Weights of a small transformer language model: no biases in attention or MLP, 1905 steps.
Each number is 500 + 25 x the weight over its row's rms, rounded and kept within 0 to 999. Layers, rows and columns count from 0. Numbers have three digits each. The size before them is the row's rms in percent of the matrix's.

# layer 8 MLP down (transposed), 512x128, rms 0.119, rows 132-337, columns 64-95
098:475511518476460529516481494510534481473478493463505483546511503497489556522467496489470494556466
090:499522538510488474517521481515511540530457494522478504529497496514449450488477507435542523507527
105:485528500541492515506490527507504461528487523497505467518520526497543484508541460486449511469500
094:486519476472483513443539488540530499511483526500502501505525521508502485549516516510464512490500
091:487492487499519514524523525541475475519495535491493520501480492512527512524521499522518521494494
096:464550473498583492508523513503517522518483559519484495465522502538501469538493491517485482506498
099:517512525488523546513482496533519503465486493532512501500475536472487492507497516486475483483525
107:511512558550505530528501502520494529497479516445540519505485499502507536499534499535503480475489
106:509485491532493512489528488513504491531487455525531489504557510507491466516467502498487575502518
096:541512485485467501555466487521509501494443498491509505516505473506487488532521467486494514551500
096:541512526523450503548492461487504487519511535476493500476487501504506480481490531493510486514538
093:501429480519508499530486503477508522510491471471484505499510498499517470530477529529489545526492
095:498468535453552510499476523486512486574537485479510492503482486498469463472534544487500532497492
120:478500508491453488469504493498463497529529492471481496503472509443513508498511494503513522494521
100:514503461500486516534500560524489500501468523576513458496505539472530487493498481510493530494523
100:471529461527523430514503511485500458502474463473490500525458519458473503500496481521520535505493
137:498458491547505538504520557517506507490510480516508493514489485527522481526494494523492514493478
103:488464518503489482472497475534507481468517536529487484487519437489548456513460479505522490507510
096:487496515485519519494497488549501485504450533519504494505524480493482451499518492488527492534478
104:490447501454506487496446541515498490494538481522512482528478524513488503533538495562527515488516
155:518501474507506495480466463487540475534494488500507503501509507505506515516496503504506535535460
103:468498524457467493525529501484542502425503495508513508494575528539517517487469484475457500498494
091:496518495483480536525531473511521511445505497473468542487460501486485512491528512485529511547487
109:507528568522513488529497486476542485502478529531465521470509471488516515491479489525449480517503
094:517488491496498513520536466485519536490494476542484457496462497447494498522461528500498526488539
114:495417428511452471546534445516469497488528520506462514505522460492496542483495467484512491489539
096:478491481481474534571483475542525530519527501444496489505464516522480475498532511472496499509474
094:516477502498471506462488495514494546479485518513496518437509492508513467532471471493479476479496
101:544527479448490484513516485480469501485494550521522513497522474504484524536493517468530483482488
099:503529502483499503473502508505552509491504551470496484532511463490496520509478514494462443491496
084:496547534466468513528484502499559475501483524544509513478514509544516499431477521542534493518448
095:504508409463515497495480499497494523484514496507509518468471524485500501508534478515512466488484
088:498477538463541499503463519476567498447520484472498500498505516528493524510467497523484510511474
096:580533541544520469578490531496487517495531503527454497497516467484519508481522509510538490522519
094:500540492488499505475505539452479515466523492503488463499498490465485487511475502499448509488524
095:471478561492469456476468545455503486439499500521493529485495498473516517499444486542496494523461
107:513510489484465488502554469506538486499529515460491487478470527531502493471507491497534505483476
116:516487527525510525493507525480460469486503497483499503497519488514516480532471473508494519453530
102:511516471520538543522515485501452455497484518485510527535527510473528514517464484498490475518473
103:505500524516540503474465527513491512499504488514486491508502480520520467473547497522506462502512
097:490471519490459481498539476532523472521498500510496463507515506483485504496502496546517519537522
097:521500528488426515485515518525497485535496494484482526456512516540527477489515507542476530486482
108:503504485496504501498468479540485506497529473511513525497503503459465548508505532465486482496514
094:498528504531459481510449519536471518501485514499493497509504491480496519478470505479473511471496
115:489453482491454529475493516519502492468472477515539481451501511501507474505466483577491470438488
099:495504487505513472513489493492499481532481470486470494486454458528506500475450558447507481538489
099:482489500468506533485495455441501507506474463484522488487527522482487543527509521494495495481557
096:520530508486501493451494491548486479513474519563532487491508461459517538511476516492521512524523
103:510496473502492494519518521494499477455493472506585464484499508507510519490495479497515510492498
100:531510477460534490529498493487502526477548504504470511465492526470478491520487505509528466470504
095:503483484532516504515498467487507513437499494489516522526521470525492501518446530492486512504501
099:505489448500469536466476500572474508494523489462499483473547455526507498529508520452489540482494
093:527463472511557499514516527540537523506515521513559506503494537523504520512476485495509521458458
094:460527495538522472515496472500450463478503473477527531503515508492482542517476480529504480538507
115:480517581469482460520530467508501506450507537479489511519530520524504521533475473487532525475483
103:478460508485487497499432508507493495469473482490469547523510500463512508495491478529486512501476
087:485494477489520506513483527502528490499509499499464515512537499439541458515533543533557549474506
099:517516506521491490498486486515480472509543519541529507502484537492455535495502523513465476509485
097:491475497488485497518480486520512445453489539499472518540488481493525474485516468492482502523491
108:430518484555490489468521483494470516489523469504473509500538539512550529474502479513466497537516
090:486486516521502538494497529485465520452486504546517535494483478483525513448466516537512487474494
098:550518526474461531461478491532488519509474495522515500521489468505471525490504509522487460486493
109:509534518521488495491525501446463483484498495491467528508526528516508490487470536488512480500465
099:514493510499449463490501491456506523477490508522466502463511522520502492547460511527502499481489
100:542500488503518487453494471455491492504544517492481475470504508538507481521515445528519500454492
109:491500493523484465506558487509458469525532510460495483498545496451504492520490459546492470460533
088:525482487551482476474506508480459496498483486524505521482482435513442503514481517485534494493532
103:504529485480518511541529520425511500516522478455526493509507495488481534540500494510517504522473
096:464497494535476421497528468499494503528477481495518529474490505486482508498522493481535492503465
109:475520526485508530474538473519521494531514537510463511494536480490483523515510454446479542463476
094:523507496442532462469499504458468527497504506490500528492521496485499444483501518498544526490487
101:493495541513520470495500527518468472512503445555515495508518485513485513540500490493475523534516
101:511491478507497407538496477525497485479497482521456522485523504466475502485514492502484508521493
095:486531538507511551503516519534531505480486512486512505510530483515473549495493455511480452495497
091:507464519454531464501479488473528467526502477483505496494522545466539502542461543502507484522524
105:494501515537460475457479446535489491499517469473476434518482522464501416486497535506474479508494
086:488494462497535536562528464539464493494482504529449486463488515491522507496511506472532544444471
095:526503465510505525512506506551470549523489514474500533486503478493496519510502507503553550510492
106:527487459458451489490489508463482486523524528467517477499488532491469509502535488490449560535487
099:493467516494430490470516503472493484487556485432524464459483471523546515526499539491529512469507
095:494534488499500510513492539475525490496514483496516519461493460509521532499510516541476505460509
090:502488498484511496527453500509477536533496509514509474515506487476491480443486530459498503502436
115:528535533473485525523535491515529544493483528527475509497520505473438554469462501459508500460512
102:502502460586528516486489491530506474541497479499543514506481520499540478532500490509507511508535
108:531494488494499498500474473488547511495539503505501517457501456529532455519483530499501505469542
115:526483494524507563484487497517520499542522522541478489474522503494496451506531498503523476559481
096:518505556532508466508474500494505524545473471469531549495488493517498455484484525444514515454527
101:512495465454471504490479565480524509521520490488489493541505500480517504492551477510495548498539
108:508456490494479457524517523545487486485493533488437499525560487496475537509488513456468509493460
099:499502481517466500496502509544506532534523500498463506499486541503485468497501513478486498499499
096:539477533494529532493476516480528509518456506507489474521556455504507494558519500504507449472473
105:511537441503481501557486507490545484529497489490501489486528503530525554517477545484523518503486
101:508467505501511475542483507518449442458481531492493514492538532491497540496504503531478506481514
106:522500522525511467494479560474498509451519489483501535501535475479532466463536531495505517482492
105:510486479500510509498488505446490508527498488520532485499504499501519490476530510473511468520493
089:482501479521482507480481491526479501512441497508491565479501502549490449481464471466523506515460
109:500452496541486495488502524493532548518540536471554494470470502509522500527474482505498454475501
103:508498507500480502492469538502488530507560488498472528539499503513477501486504515487512504554487
092:529493495499530473509454494456507499505503481464524495477513496507557474491477517455456486518497
102:523506471520508496512515553435542479486501495523532499484530466504509561501473456490511482493508
105:512486484569484531492503511534516501492488468521472501478459499507515504544482488485525519506518
100:445447507457477512501501491489451500467493531520485503525501508492480489498472526542523499451539
101:506533479502513495514499468508493473538522429520540483514500518508496533546487505479497495466496
113:531497469498505500533467529513504503467527538484525511493505539511515486478506556480507500525533
104:549479480492520515490542477463500522491476461486532515491521473491507460517494518501528530545495
087:528519539541467484512512492480481528467504463471538512513542483462513480499466484461436525484555
118:545524513522514461532481459508502460522501545498498478537523527527514497492521469513492502491521
102:517472521471506506539549489484501497495513488512492527509501528541471509502510491513510511500466
105:477528497525492483477507519507487490485482520522491497502498489493445500532434530523519479503453
091:486515523507458481515507488493524475497516530476465484523491491499530503490482480466486527504454
097:462506504477502520491531548476425491512494481519481514503515524472501509469473500509514508498519
098:471468484525489505501461456478491530509515476471511504544506495493472500533479545496546476514522
103:499538517479539456519500539492470503553520460536528453514505501516469508487465517495523484485524
097:487487494507509499515477511488479502495536484530506466499490491474543489488544489536495473549488
094:491462487486453535520529473525497488443503469526499451486485528469461542489479484522464519479474
095:453494488555465444488511488548460489531485470490507484493484524521498509499443520513501494478492
103:447478539521517546526463491504495465463511518479530510460464485487505498508520488502519476540490
092:530477513499505504483507502501526466540494506515503503473498515491495498494489466477482488489543
099:499493525485510537496506497480494462516512500503469499469502485499500495484507472508497525499487
101:520545542494473548508510463502528487462488515491510498538446471544541534509507461485502520509492
115:497543515494453523494475519536487513520436453521540508525468487472476441477499507515483523470494
111:501499484543523537507479476506487476466546507490565545535498466455463507486495467511530485515502
095:461537468505503502500531528546544503585485495504460533480488488510507515499479494514538516457516
103:470489496515514533483524483493578465540487495473508492487499523491471499490499475556490537507472
098:476492468559450520499524481485525474503521500474462539511508531478483530498525541475489475503507
099:512486501538506505491497495492509477517524482506450507483515520479566508523482492504495475493510
094:496504516474462498503469460500473546464513492479529522464516453533526480468499506499521508500478
101:496467479509510486530501531518488488484523506491458562566466525484495517489502536509526525513497
108:532551539487513500562492501514479537472549500460458537544521494509522517466488511478480503502498
095:499488506530486531481486504486478512467514460526511447446476481528495514537478507491563471470496
111:509521518522505510537493480503461506482509508493481492472481483492450537517475569481517479492513
096:482546500464500512529462553493475524503513481489495523434551474509495480485473485444494499471455
109:533502505496516544538483519468518502502526539525493487514478513495521505489465510451509514530522
099:501473454535514508524491470455486473484518482504486515464446512486514483492494516463501522488501
100:498498504493500456493484485466505488544548517524539471501571522524441513508490501496495498474526
081:507451499498516494487455529452481507488516447524464474471501482495462510503503501521491528491488
092:479509507527487494505494515496512507501539498431556502511519496540520494491511532494498500497510
099:509504504489491525511482526491484530481489466497458477458536492492491488540529529456537496478501
096:488502499510480512482475472500474485533499481493461528475485489518517494505492452497496490490478
096:489492505467483479524516497576484499476524516468556477519554517449470496512491533500515495516493
097:496463514508534486488510537519471522554465478508499500480545518488496509516495488559496538451496
113:518497483520462468480523467491471505453493474498506507499481486516494540494491463506512471543472
103:527447532474458477490531469484472508505524512498502489483483488537505499522492453519484511482526
115:537473496510455536488510475503485438496497540498539482506518520491467519490508532500492460496502
099:522473480488518481498489508458506493547493486499541503492460506501502456495508498509516466509491
097:514513558464498510516505522472459495544500503496501471515482460475463496513462490506509488522514
097:504520495471542483499463485529529507481499496542451527439499482524505483513464527509520479503520
109:452508473538493497538476537487501489495494532482520496551442562503516519435540522494520521491517
092:477452529482480470465527512495510515511525515529475527527518512462534517527532533498499487496474
093:523512550481518486470482489539540500441511523509486491515512469474514483508506520537512486503464
103:525542502482517519483527482455514504522453491518490500489515526517484516538446517557515524474513
099:515458492513550488521503484535472509503502463528464484502449507527475568494457497508496488482517
090:526516524481503490469467524512498494566516518476483489521511504492520481488490532534462502490509
103:508531511463481502468498504518542531516482432471530443499499496471496470481522471499437496509526
104:517484502501467517504470521474478534585526480487498505480519495495509473492517509494541514483547
105:500497487492505481507500508522530503491433520518477467517506526532504514473508566495503497544461
095:483510515506466540538483476510498525500535519503486484520498519555536489468488524491489515490496
101:513496498508525496513536495459489535493474488474508495526511503543511518486496543485498523512459
105:479502518450484517528455486488514498475485498540552515451528510493529519446500480468518477516488
096:466467498510514543499483528481494502473486510525530542510524474499542488505525457530486481487477
095:482522523528479520471507508456484473502444491504501478451521557466470479536496470479482508482518
099:495498546485522494494482498473508506467513502511486524484482515497552502509507470500534478494469
096:504524464504482508466512530509517542475493522519463539527502477478482542487515565528508494475487
096:466461523499496512530517492489491465485481479542507525516487500479462472480517515489460487509469
100:490492504535515521479518443522517492467490512488496496485547512511525548505523485496510506518464
094:545502508487493483508488555487492454530520469536500495507479453516504524535414475491523532508489
094:505482510461489499521479462485520534510513516510481486497460487446532506527465484504466516450510
096:478530514521469524500501460522526468467520557473513470503493478461533475476508491508498477445488
107:508504494499497497478494496540491498551473507457526468525502498470485521499502510516473482500523
096:507454510491527527520522496506509518482496500474524543515473484486542515465472501498527493475481
105:458503520471500513463526482491513483519479517509488472514519484497460483501450541497507502499525
095:491478536512491496468482502490516532547514496497521482488503517501513508503426473535496516486544
101:462454470593493450484526491496500468509499481482497514493457544488495479436518464520489496500518
089:494496554512489481513527482529521540565522473503478483488479461480526547521527511516527466452496
094:514479522498510476491531495521502513499495519543514513480470516478519485527473452535513506523492
097:522464570505509499526490511518502489535512518507500480531490528515474499507450503493525543472496
090:480470496507487511514492511554497443543486477475486506493501511491507523515482532524499512482522
105:535497460477516495468519490521459482517527457498525518495526478520507490491528517528496476475518
101:540468504499503526488542477491495493481509519494474491438519508511492492531505529480522496526502
095:460518501513514487510562516560483508508486476504531513505534498483497502493551485490478504457478
097:497476477507448500496543530476522485528496526527475498463496465494483521510485481519505518510451
102:523455538535499499486459531472490537538498505482492449481547492493484503472480470498503501469443
102:506446494503474511533498529512508486544482503498511515547517473485508504519509504519500526539472
104:512496484487466465499514481453575465509518526480480477504557503514536501491511481479492519495464
101:481520500479444526497483513516474502461524507485501524488512505496509494485519486522509482460493
100:466470507491514509478512475497480505495522438502522531494505540462542468527476494469496487545528
111:516476521477479528500562494504552524481515490508517500543503504502481516492496504456486481509476
114:458499537484549496471462502484471546513470512487494486466496524491510520505480447502476519491544
101:491499487527463471489491496510523520521494533512546502489450492530517479511515453515537528488466
106:501500521544480519468503491531499508532504517454473462506496480488455523479543476504472436477484
095:497507513517519502511492472498510551503507442500483497540505532549487519500455466516534532525467
099:478458488472499515516503470527542467532493462514470481507496501495523515454506510480479520533502
095:485518484504527475495539517524493543511536453493472494504503488515477544481531477464513526493504
118:465473473524448490528523452504536500542465493510488487518496490507551511498484469493509508469496
102:446486504503509484503559488515474496516518456519466521473488473503516475495568472476476517490530
099:470499470521497529486513517522496523507499470476487506467491515542548506489509547501464533516492
101:494519549546465508459509512503457492473510515462571515485483476543538502467527482501523506521459
105:517472501513492468496495522504534523488547490449544493533522501473450505466518485523471554470513
092:526522492517518504461470477492475518514526468486494450502520479518514536524515462487521512474503
100:527485510520465520526488512509544508481504495518493476505467496513506532473495549524454533519524
106:515526494502505506474509457492529482490493520506485494518512521453499482499511467499496534480461
099:482507510473496502472525469460475481533500512536485479470507514498529557468478513498513476508499
104:489517469505503488481501457470557482525519492505510548512460457514505467539467466516472484512495
101:518482558479461513492487470508538508516476490508522497506503496496513495502465502466505532482511
109:488472495469524510481498488508459502486475561538461497505538481505482511478546522486498492490494
105:449506448492469514465516510517529473475476499458497470471480497555508508508522494522499525509462
# layer 8 MLP up, 512x128, rms 0.176, rows 133-337, columns 64-95
092:486505448487477539468486517525546500512531476488548520487526508500523506491481507504490453462515
101:512484475491500493511542550518494502494480488469506508497498522500465468493452505502535532501474
097:514498499511517446527526483488560480513492484491493493458499489491504511474554508465460498510537
087:497487489511494542483525492499539451492515478532513503522525499520512462453478485531561515492520
082:524524501478481503515505495503458485526465502497510518516517505533462475459506528497520518523493
114:501518531496554485525534503516522498512477516453560502502493493542527531510475538535448476568512
102:478483489494535507491465478516476459489473500487534425524523509513455553512534477479545469450496
118:485477515528529517497517478478475533511513471493556481426521484471493512491498558500535498470509
098:528511514511497486493508468528486541484552513533531467535505505528513496493484495462505505490480
110:464515501484526494510564476518483488536518497490463472496498516509501507528456485471502502543525
098:433480510520491493540473541501470498478510519504464540498513511519579503532483481505513489507524
095:458506464521502547499538489529498487507514513514535501453465497487486515487465459481461424487486
112:489501519488552497502499494511513508458502568502470510509469494494485514487530474477481472529532
102:561503535502503478531483476487489477490503469502488506471508550495554490493504463466488480544548
094:518502497526514498533542532487524488515501523521512473474492472503564503453524512513462468534490
103:504515521482564489469451486482517517508481487478493504465459525489495491490483532503480490537472
103:500517464537474529505529491570508470499515513508513494486467527524500472483552484496484440475514
099:512534523511483530529517499462452576532524499525527519480504490507516511468511484532539462468520
105:515508467482478547472522508487509522491512437520490563502489511484523484521516507490523499507541
136:509481565485559475475502471489478473484484516501454503545528506530510502482496490463461511500522
097:516512475486490512509484506506494493530492513473489483520458503513452443488487485543504508519496
087:491473546490535546483520496495454546497539469505516481504509485458449512494531536484522464501565
100:473471522521516500492506533501546537509550504477473499488475510467519497462508513485482502496488
095:516486509520512484533502505475508487482517491450490501494510498498505474506532482515541504522521
100:519516526534509492520507480512507512452512525467486507516496506508536518441547501493474530504543
098:516490502510500480516485487498529553501524470525539483472534495542519536471466515480464538524479
107:454489492530569473515504485506511507493533495537494507524494442499514489465504510508474504493495
100:492465507542466509472506484518505496501435471516501509525514486510498488518535503524513524509486
093:499485496493490503485482501486510465529483455490479525534492483544532483502529517457509516488527
082:481524494531536463492476487458460476497526468517526512522486482456540473524487486476511435527524
098:491500597446524505472516471507496500497509514523476498488517504524469501473493491500481516495536
094:485500553486481498474504479440503466530516473555491506482522508470508482507502450507516472530479
090:520479471464498510500511527471503496482509472492500498502497490540529462493507544508511514485462
092:476493498521485540514518543489498469463496493538525498519491490508525513474483508446448484531494
092:508483456516545507500503454493513506521514481506543538512516513528496458464476507478518496496538
107:540508499461506493497424481484497495495511503524531489497497516477487546486484527495496508478541
111:548510499545489520513499492505507568510453491486507485518513508518542456495497510492522488518477
094:518530482514466426515508508495499495516483518495511471535489507477512527497519454465467514474522
115:488532506480486514513470523489497497518472502473509515452514533522468566484541478512437461503498
087:483529556473540503485467471475513458484474484513499483513511474452489488556491536505475504478518
099:502546466498505490518476489486510530510548509560467468474503508461477481511500524498497536483524
113:549496525497507462528523494496512487487527539500498503498497526482487486495508549563499533531521
091:500518489524470479523495505467497535497492496528480512506487455490512480516507479526532471534465
102:514500517520495512516486506488548517495525533464481485531465540535532505516535481440493518509496
094:523529534486523536511506514496483548482487511453494548489562511507488495523511487524492499515541
098:519517472514500530512459530483499476536485511478537518507499495515498483502491506481455490458488
093:490461547522491503539465505466488503519490481485521516570438539482506501489506535494534505516520
106:489489488486514514510476497469553494493498475532522501520501517508476453495503486503522524501481
110:516492490463487527565531521496503511524524425482473464490509488551525442448515495513528485489523
100:488509516486472500539508479527465463469522505484525474487504486531508495461500538533515485525534
098:483491498499465543509471531480514529504520474516532510511458491494499501474534474542499534525499
094:481516528514475519498472499502518501488496496552475513512449504460523529516464500479488487515519
104:577505502527486464494533459543518493514504513489555482521495473527537482509449510498500491519471
094:522475496528506508526475467515493509484484505490473504524465488468472472505475512482496473478514
098:497519486498541484504515456461470527451534512491488485524473496504456462453521479510537521527457
092:500512509502507509555489525513504497492471519505486489496472509568555504511492462502469450509516
101:514464473459490529517518528521491527493508508536512481481523483488497481445556479492506516494509
093:496509484520505501500533510513483503514490468513480502528449461487522526507461486508526532440486
115:523444517533504485501507486520534477479469503499543464504520502523490561519510525458500493506492
090:495497466473495492493480487540502465492475507528465461510448501537508485507487522461518494500488
114:514467484488502520534506474502505487494525502505490511534507501508533512495528508513500527565460
119:489524504478484481509508461474499542501466473494593483507503480519489517469524528502514526474439
104:526503496538522541550481500518524547522530488502474498500503513447553516434489459490521466475539
095:535481490510515545485474502512519490510456497491507504464505496468506489470486496504500480529510
111:453529511495474479457525523498495503509540485493503479466509496481456486509495487488571507497484
088:521536480501466553508504518494492512481470534487491508535489470499487516522494489527503506495467
102:524495521522491516472529519527537501491479515531501513483509493469471466522517528570475478481515
102:493514488442511465532530518458528479496477527529517476464492491470482486501496502499526492463526
098:524529504484527519499510532499500534503482477510522498504478483492500488502540477516496493488520
093:509485469484516500525511489493543512517465493524512462509464486507483470496521476528458467503470
103:507475518499527490529553529518514503497516514528522506493503486469543475434490556527540514517480
100:476492531529550475503470474539502472465536508521521506513493489505454480529517488482517477520464
092:435500512482551567505509519522484494467499481495488485512456430492500476450495487487545456460479
091:539498490503449490558498508456488550481528513508531532541523494519516516495490529483516479516489
103:513498524519493506519466492478506548485461514517477520561540504502484461455565535516528489504548
085:553514452465478496486496488508502471464464523513531540515516506501472503517507490514528477539494
093:501502573513514488482493506471498491484447511466477520514582515483458498528494501466509474514514
091:489531504528508512505487507500510511496476515496453525529528461479502502517493492496526477504542
099:504510531531487520530469521545512509520490508510510549460498499531505481490496523555479514528524
096:543474487544489500486487487502540476506486511492472446502456536504503561464522472468525517471487
086:525461501523495517458490469504520454480511485493529539502506485474503501517506505542517520448499
087:559472504524460497513528531505514503480482480491496451494492484498503529463536481480490510492528
106:494454505481483534563487486508518513485506493458571514458467506516470462474482550547486507491516
099:501514508531458502451513488505481498465511460509494532478483511522536531507550518480506455540505
117:557480514468504496492486464488475545469533547506529517525505472501490506471487534477532459508498
096:505502485474489510486516525507480503481478492518501477485461509499514540499526505475485449496474
103:512456457494493505489484524450515519495513498511488483500508525542492512502518493513502510529485
107:493512512460515464517519470518444512530496505509499520521474503506514532490505476444533494519513
098:479502480477490518549538506492510536509524507512503459472450450500497509458495498518506509498513
096:493518487481494504477470464500534483490492502507609473474512524531496496487535490505489506477539
107:517515524490511454523467462451515532442438508519475468507508485518477503512477529487517528472533
132:521507516503477519533514481529542555503481465482475496477494518531503510511496469458533505513489
094:493482501494566439543523444476502484544519523534509486507503495454485490483446488488521532479511
111:505509500539529528467547499532477508517513494505481498479482466481494529508514512491482514486459
097:515475470483493469486514469522504514515476496493481493487458513505463477472477519488491491490486
109:497479495471514517497542492498504479503503475506476487467507524479476443457496513526549507487509
100:516509528453427487523483485474473518526505510436467515514503458517524510542539486450485487451514
092:534519503485488514483506469513515465537508486519477500477482497509497515499516441488459544506526
103:538522503484525482526470486478499483548496515467494480432476526491487471516533499509507520527532
095:479506528502517527545475492551500473488547519514514511528506495486492553507500547525517533540500
096:479552484479496526477485492523500474490543504492535487521543510544489495489499476474475451524506
102:452541504507507543511479552524520533516537515502470543475494479521432482485532558487494511502484
112:515529503439494528538493476458523510491459523468482509478493554453490490523475548524510490554502
110:521493516479500505515548504511554513486489432462519471463490490507484465487487493503471506508490
087:495475480497531492525488467500493511501476471498478479494468469482492515496539543480529465529485
118:536471471508488503458532548469498477519509468484492495498482468497522495485518504471512493507488
094:510502445513482486503457497508518510488470529508512472467505519450507479474535470482494472523490
089:556512512484481514497435520495451515504523517520474490505478508485548509480537462484529470498522
091:481527513506500500509452486506481537494473548471498527504490500506524533471521517494484478455570
096:468507469519497502484473518491495502513466458478509523515513481497489511538475471490493499524507
094:521465482504503495492522499510505513489480453469512511468479462538482478505500547505455569548511
099:515466521521533513500497483548513500477480469524491562499470510494492523488509513501460505504501
096:505505524494495526490539484499466502482507493499482519515471520462548509474488506469531461469516
095:484520488517517495472496506457521461505492518530507521495480542488495481478514500512463482492532
095:484456485497498499508488477507465472492495532475488501512512524490486466516485504502504461482489
097:501490488479468550474512527474480521491459508516491449520483525524464497494493472510466513512503
093:505477550448485515505511554509462488500452499534508486506455520539531497478516441494496486505466
094:513486541475441483507520521510517555474441515530515513492496481488498489448494500511443518498483
095:497464438517518499542480469531471515486537546493487475496479517501506476442528539485496509523477
096:524481524496524539505518511484501463481533517527470517473493473466545509466497525556448501525493
114:511516509527509489532526528513509552530479502539495459435455498504516503481484532483496474480512
097:528497536490500493557466549520527528484471508526502483453500524484501452505469533509479518519488
106:521495509444488525536455476501486518457544541483512507511500451494480491487502534499495487478480
105:478463479484502529469481484530539484524528541543495498444500506525452508453525493511500515517486
106:553504538518469508508476508493517496504486474492473546516473468477439488520512499490482494467502
092:497512527487499504468492495516522486500503525470528500514484515476499516497511492508500542526533
095:496535481499505510481502523531504496513473486483453506526485562489452454467497533472515483484485
110:485520482504489491472478472491482522491516539535515532504490504485512522516508513521483480491553
094:500501494490518492482517509476500511503533477526554461505526553508474458491497480544514519474501
115:461496485499512478502488452515515486472472524487497503509515471481529522523553505506503475512461
100:526506500511533492477506520527506505504508456526474508529486516506441492558506521467483507527519
107:463505443484481480552521493512524508493494490510499488514520541477485489465489448511533494498522
100:495504537526488509525494491524502509469522506473449531508526529476484470523496458501491464482497
104:494479482545537507478493515512553511449459487459497528559481507459503501490546532444515503497498
089:513483449503478518510528523504518519537444537512517510522514501517509514498506477448497523482514
099:511542458520506509463522502499505509488505517527499529494501523456493489512538542492477505526499
099:572489533519504504522518549506477501462447480509520538550472493482501510466488511501500512491458
096:505490542460452495526519492471453550463509483489452497471545531486528532507519497501510494482475
092:548474504506494519525504490517512522480484489507487509531454491534469511513484477517495544496456
097:505497454557461500477500525483485516447468554499478550504487458440528473485527505480528468500518
110:557540490484485502497526471472483461506492489490521502522500530489497477511489480494476494455521
103:503571519512455488498504502496533502505510492463474512463512519495508519504515490521499467542518
118:535517526482479472481538471519527534482520536515475502520482549504523512446515524535491507512510
100:522483528487487491503509560507487486464502478527513527485552470477496487472499552526536485561491
089:532526515443506491475461451461479518484473502485476518497497516481525514516540516489491489515476
096:509523494497467509498521522513513510467519539510526465485520500491486518485532506497491527492491
109:488505551510483491482467479510465481559470507495496518540466494514534504519499487502457465517492
094:492497510539498482469531494458489501533482482531498482493497485449494538466542484527469530513473
092:498506467555485473497499523507503487511484477475477540498487552505472519456497482474523511512513
101:485508527498549539525473503485514480478514456508508516466485500517495512474506471455472487533487
101:473549537480533526500483479487503513488513514517509501494543518553504502457547453494492530509511
086:466470483524496479506481497498529486466496467534533485501534504505476469515481524449519514511459
107:482487489536480482524514527485482484475495481457490475518497540521528477491495501472495511494498
095:505534495444494485460502481537492493528472511495468507497476518511519537533498517503513481469475
104:505501485505508547495501543536515469513487504512503497494488535464501499507519529487466471483476
091:521528506503482527500500535497488508527506501496475486506499538527484514503488521493491519485552
103:487488504468506520552466495492521494506452519490512524499461531505511506472513507536489448551463
112:500527478507515522524490492509501516521545520511545523543499474472502513493504530485505508486486
098:516499491486465450503495513491452539494481454497470482521506534485449465479433520448481543515517
089:510477447501472508506480505500472519522552492509470532500488534504519525476517510494540489511471
101:486556515477475464512522503525499576501488521468490517506483512517497502567504542499520521504492
101:495539470495521518533440525457487448490506507532532484482503471524520503500450539500470508479521
094:494482473536489497497487470472477505473518504477526488480490511523513493506515462499451488448525
101:487466464468504504500472517475474555498499527521479541488453491490498501430499496458500504487509
102:511518506509487491521478491479500503488499501483500465498480524505492493491523495519477492500533
096:488479495488527491517485517535517529493495487492489529502530486492463501516505523534502505514512
105:463527447486501498530469488525483481507520533482526473494467526515500476453505507537521498499502
104:545512474464511494501513547481519504505505509532511496523526493492493511502480582489490530503522
096:493511529519499495494512498474475496481499498505509505492482507501549519512489522524481507512510
104:494544526478529517485483506495501529495527499537540512481478512512505505479523502509518507495521
095:526509495494541544493537509546517523456476525472523500490491527496489499513524512513514547523482
102:527469511478538458491497513499466496506480500494520529536515506521448498480475514503485471486510
091:516530497501496484500519483507526474492529537537527469536537559484495455488496512508552516503516
094:500502470468473514532483521473478488502522510477501473532497519465531499506538525426505546484500
096:491511525533521500480473529481503525527488500468493476500486489477489480521538478510484539497551
086:523517494550511459513526555496500487502464472474503499475477452545518523523500512531499501496458
107:496458514446509464517465507474467479439494539516486498530523527543511500502504513472515526512489
107:485482493476500507451501523473498544494517493525487496476514512471487504515536498526508528540514
099:492521485511563479539499526573496511500468480499498510505466544480463502525486554463533510468497
093:493556491496551490547479479503540519548483521502504481484538520509497426457480537517491513501523
089:475538546557487539519486458492498486434531475522523502507511502473475503516537509477519494515488
099:523480461519527470495470514509486481496480468512501477495490508497461493532524471455534524506520
118:516536477500567552533525500490533497483563517501493491502528516439494487475531452513530454517501
106:466502449482507549514460500452491512536528479524544514517509536523529484526494498500532521522504
113:482512493526516535505499510503510477527499504504518468514511462466470525476524506511523442535437
120:520483511471491506482492498510527484493523502513498479454491543427512487457487547492520496473503
106:532529458475544495531516549511499450505488526517499520473473541522527520509503519473517530518520
104:496494516506520499503540488480532522475510471486470538525536511483523550509496527462465480517518
112:514499478503535526477531515535480521507521526518494502488463512526500494472483509475516460492523
117:507519468533508485534473502510471495466522541493507494537480488502510509499495476487479453503488
103:486513551429487560531524481520505521506494479537514502498549523534444471520509511520486464560467
092:495499492474492468475502523487541478476483513504508533573495512509492496468539519539502480538498
111:527511511508493466509532516479515470454516516456510551458479509533514502517499437543479520547486
097:491516517493465543491492503456465508481515500509520506441487521491494564454537529515490511509545
108:495486511468478556506516480490496539511505495484483505480528533492487496456473523499523536454498
096:495482506500534524441509465477508511535511473503541461500527456496518537482527460479499515521520
105:511487479446461520507458459500517475468500508508530469455454491504494504461527498499541493492514
084:496494517516509522534494445486480527534514492505498496521526469536485465476508494511510511529469
093:487526463499513499473487560467507438518489527468514506494516525456522504515529487451525451466509
111:510495531489514521449493482497499494492493472503504482549490482509513495521509513515461492512552
105:500577514506477508524490509455504505498476512480538469508463543505508508455457531480484506516515
093:437480477504453482479540515474539510506435469500513449516506506535512513511496519481504522484473
097:473476441499542519530502536527519502499510475483482511507484496524473505509546505533480459495511
102:513480583496501453539483476502498509461515495524543457473514530503489472478523492550540505504483
113:516501470502506545482511513495457505486507508477485508502509502460528455524506468453498501528489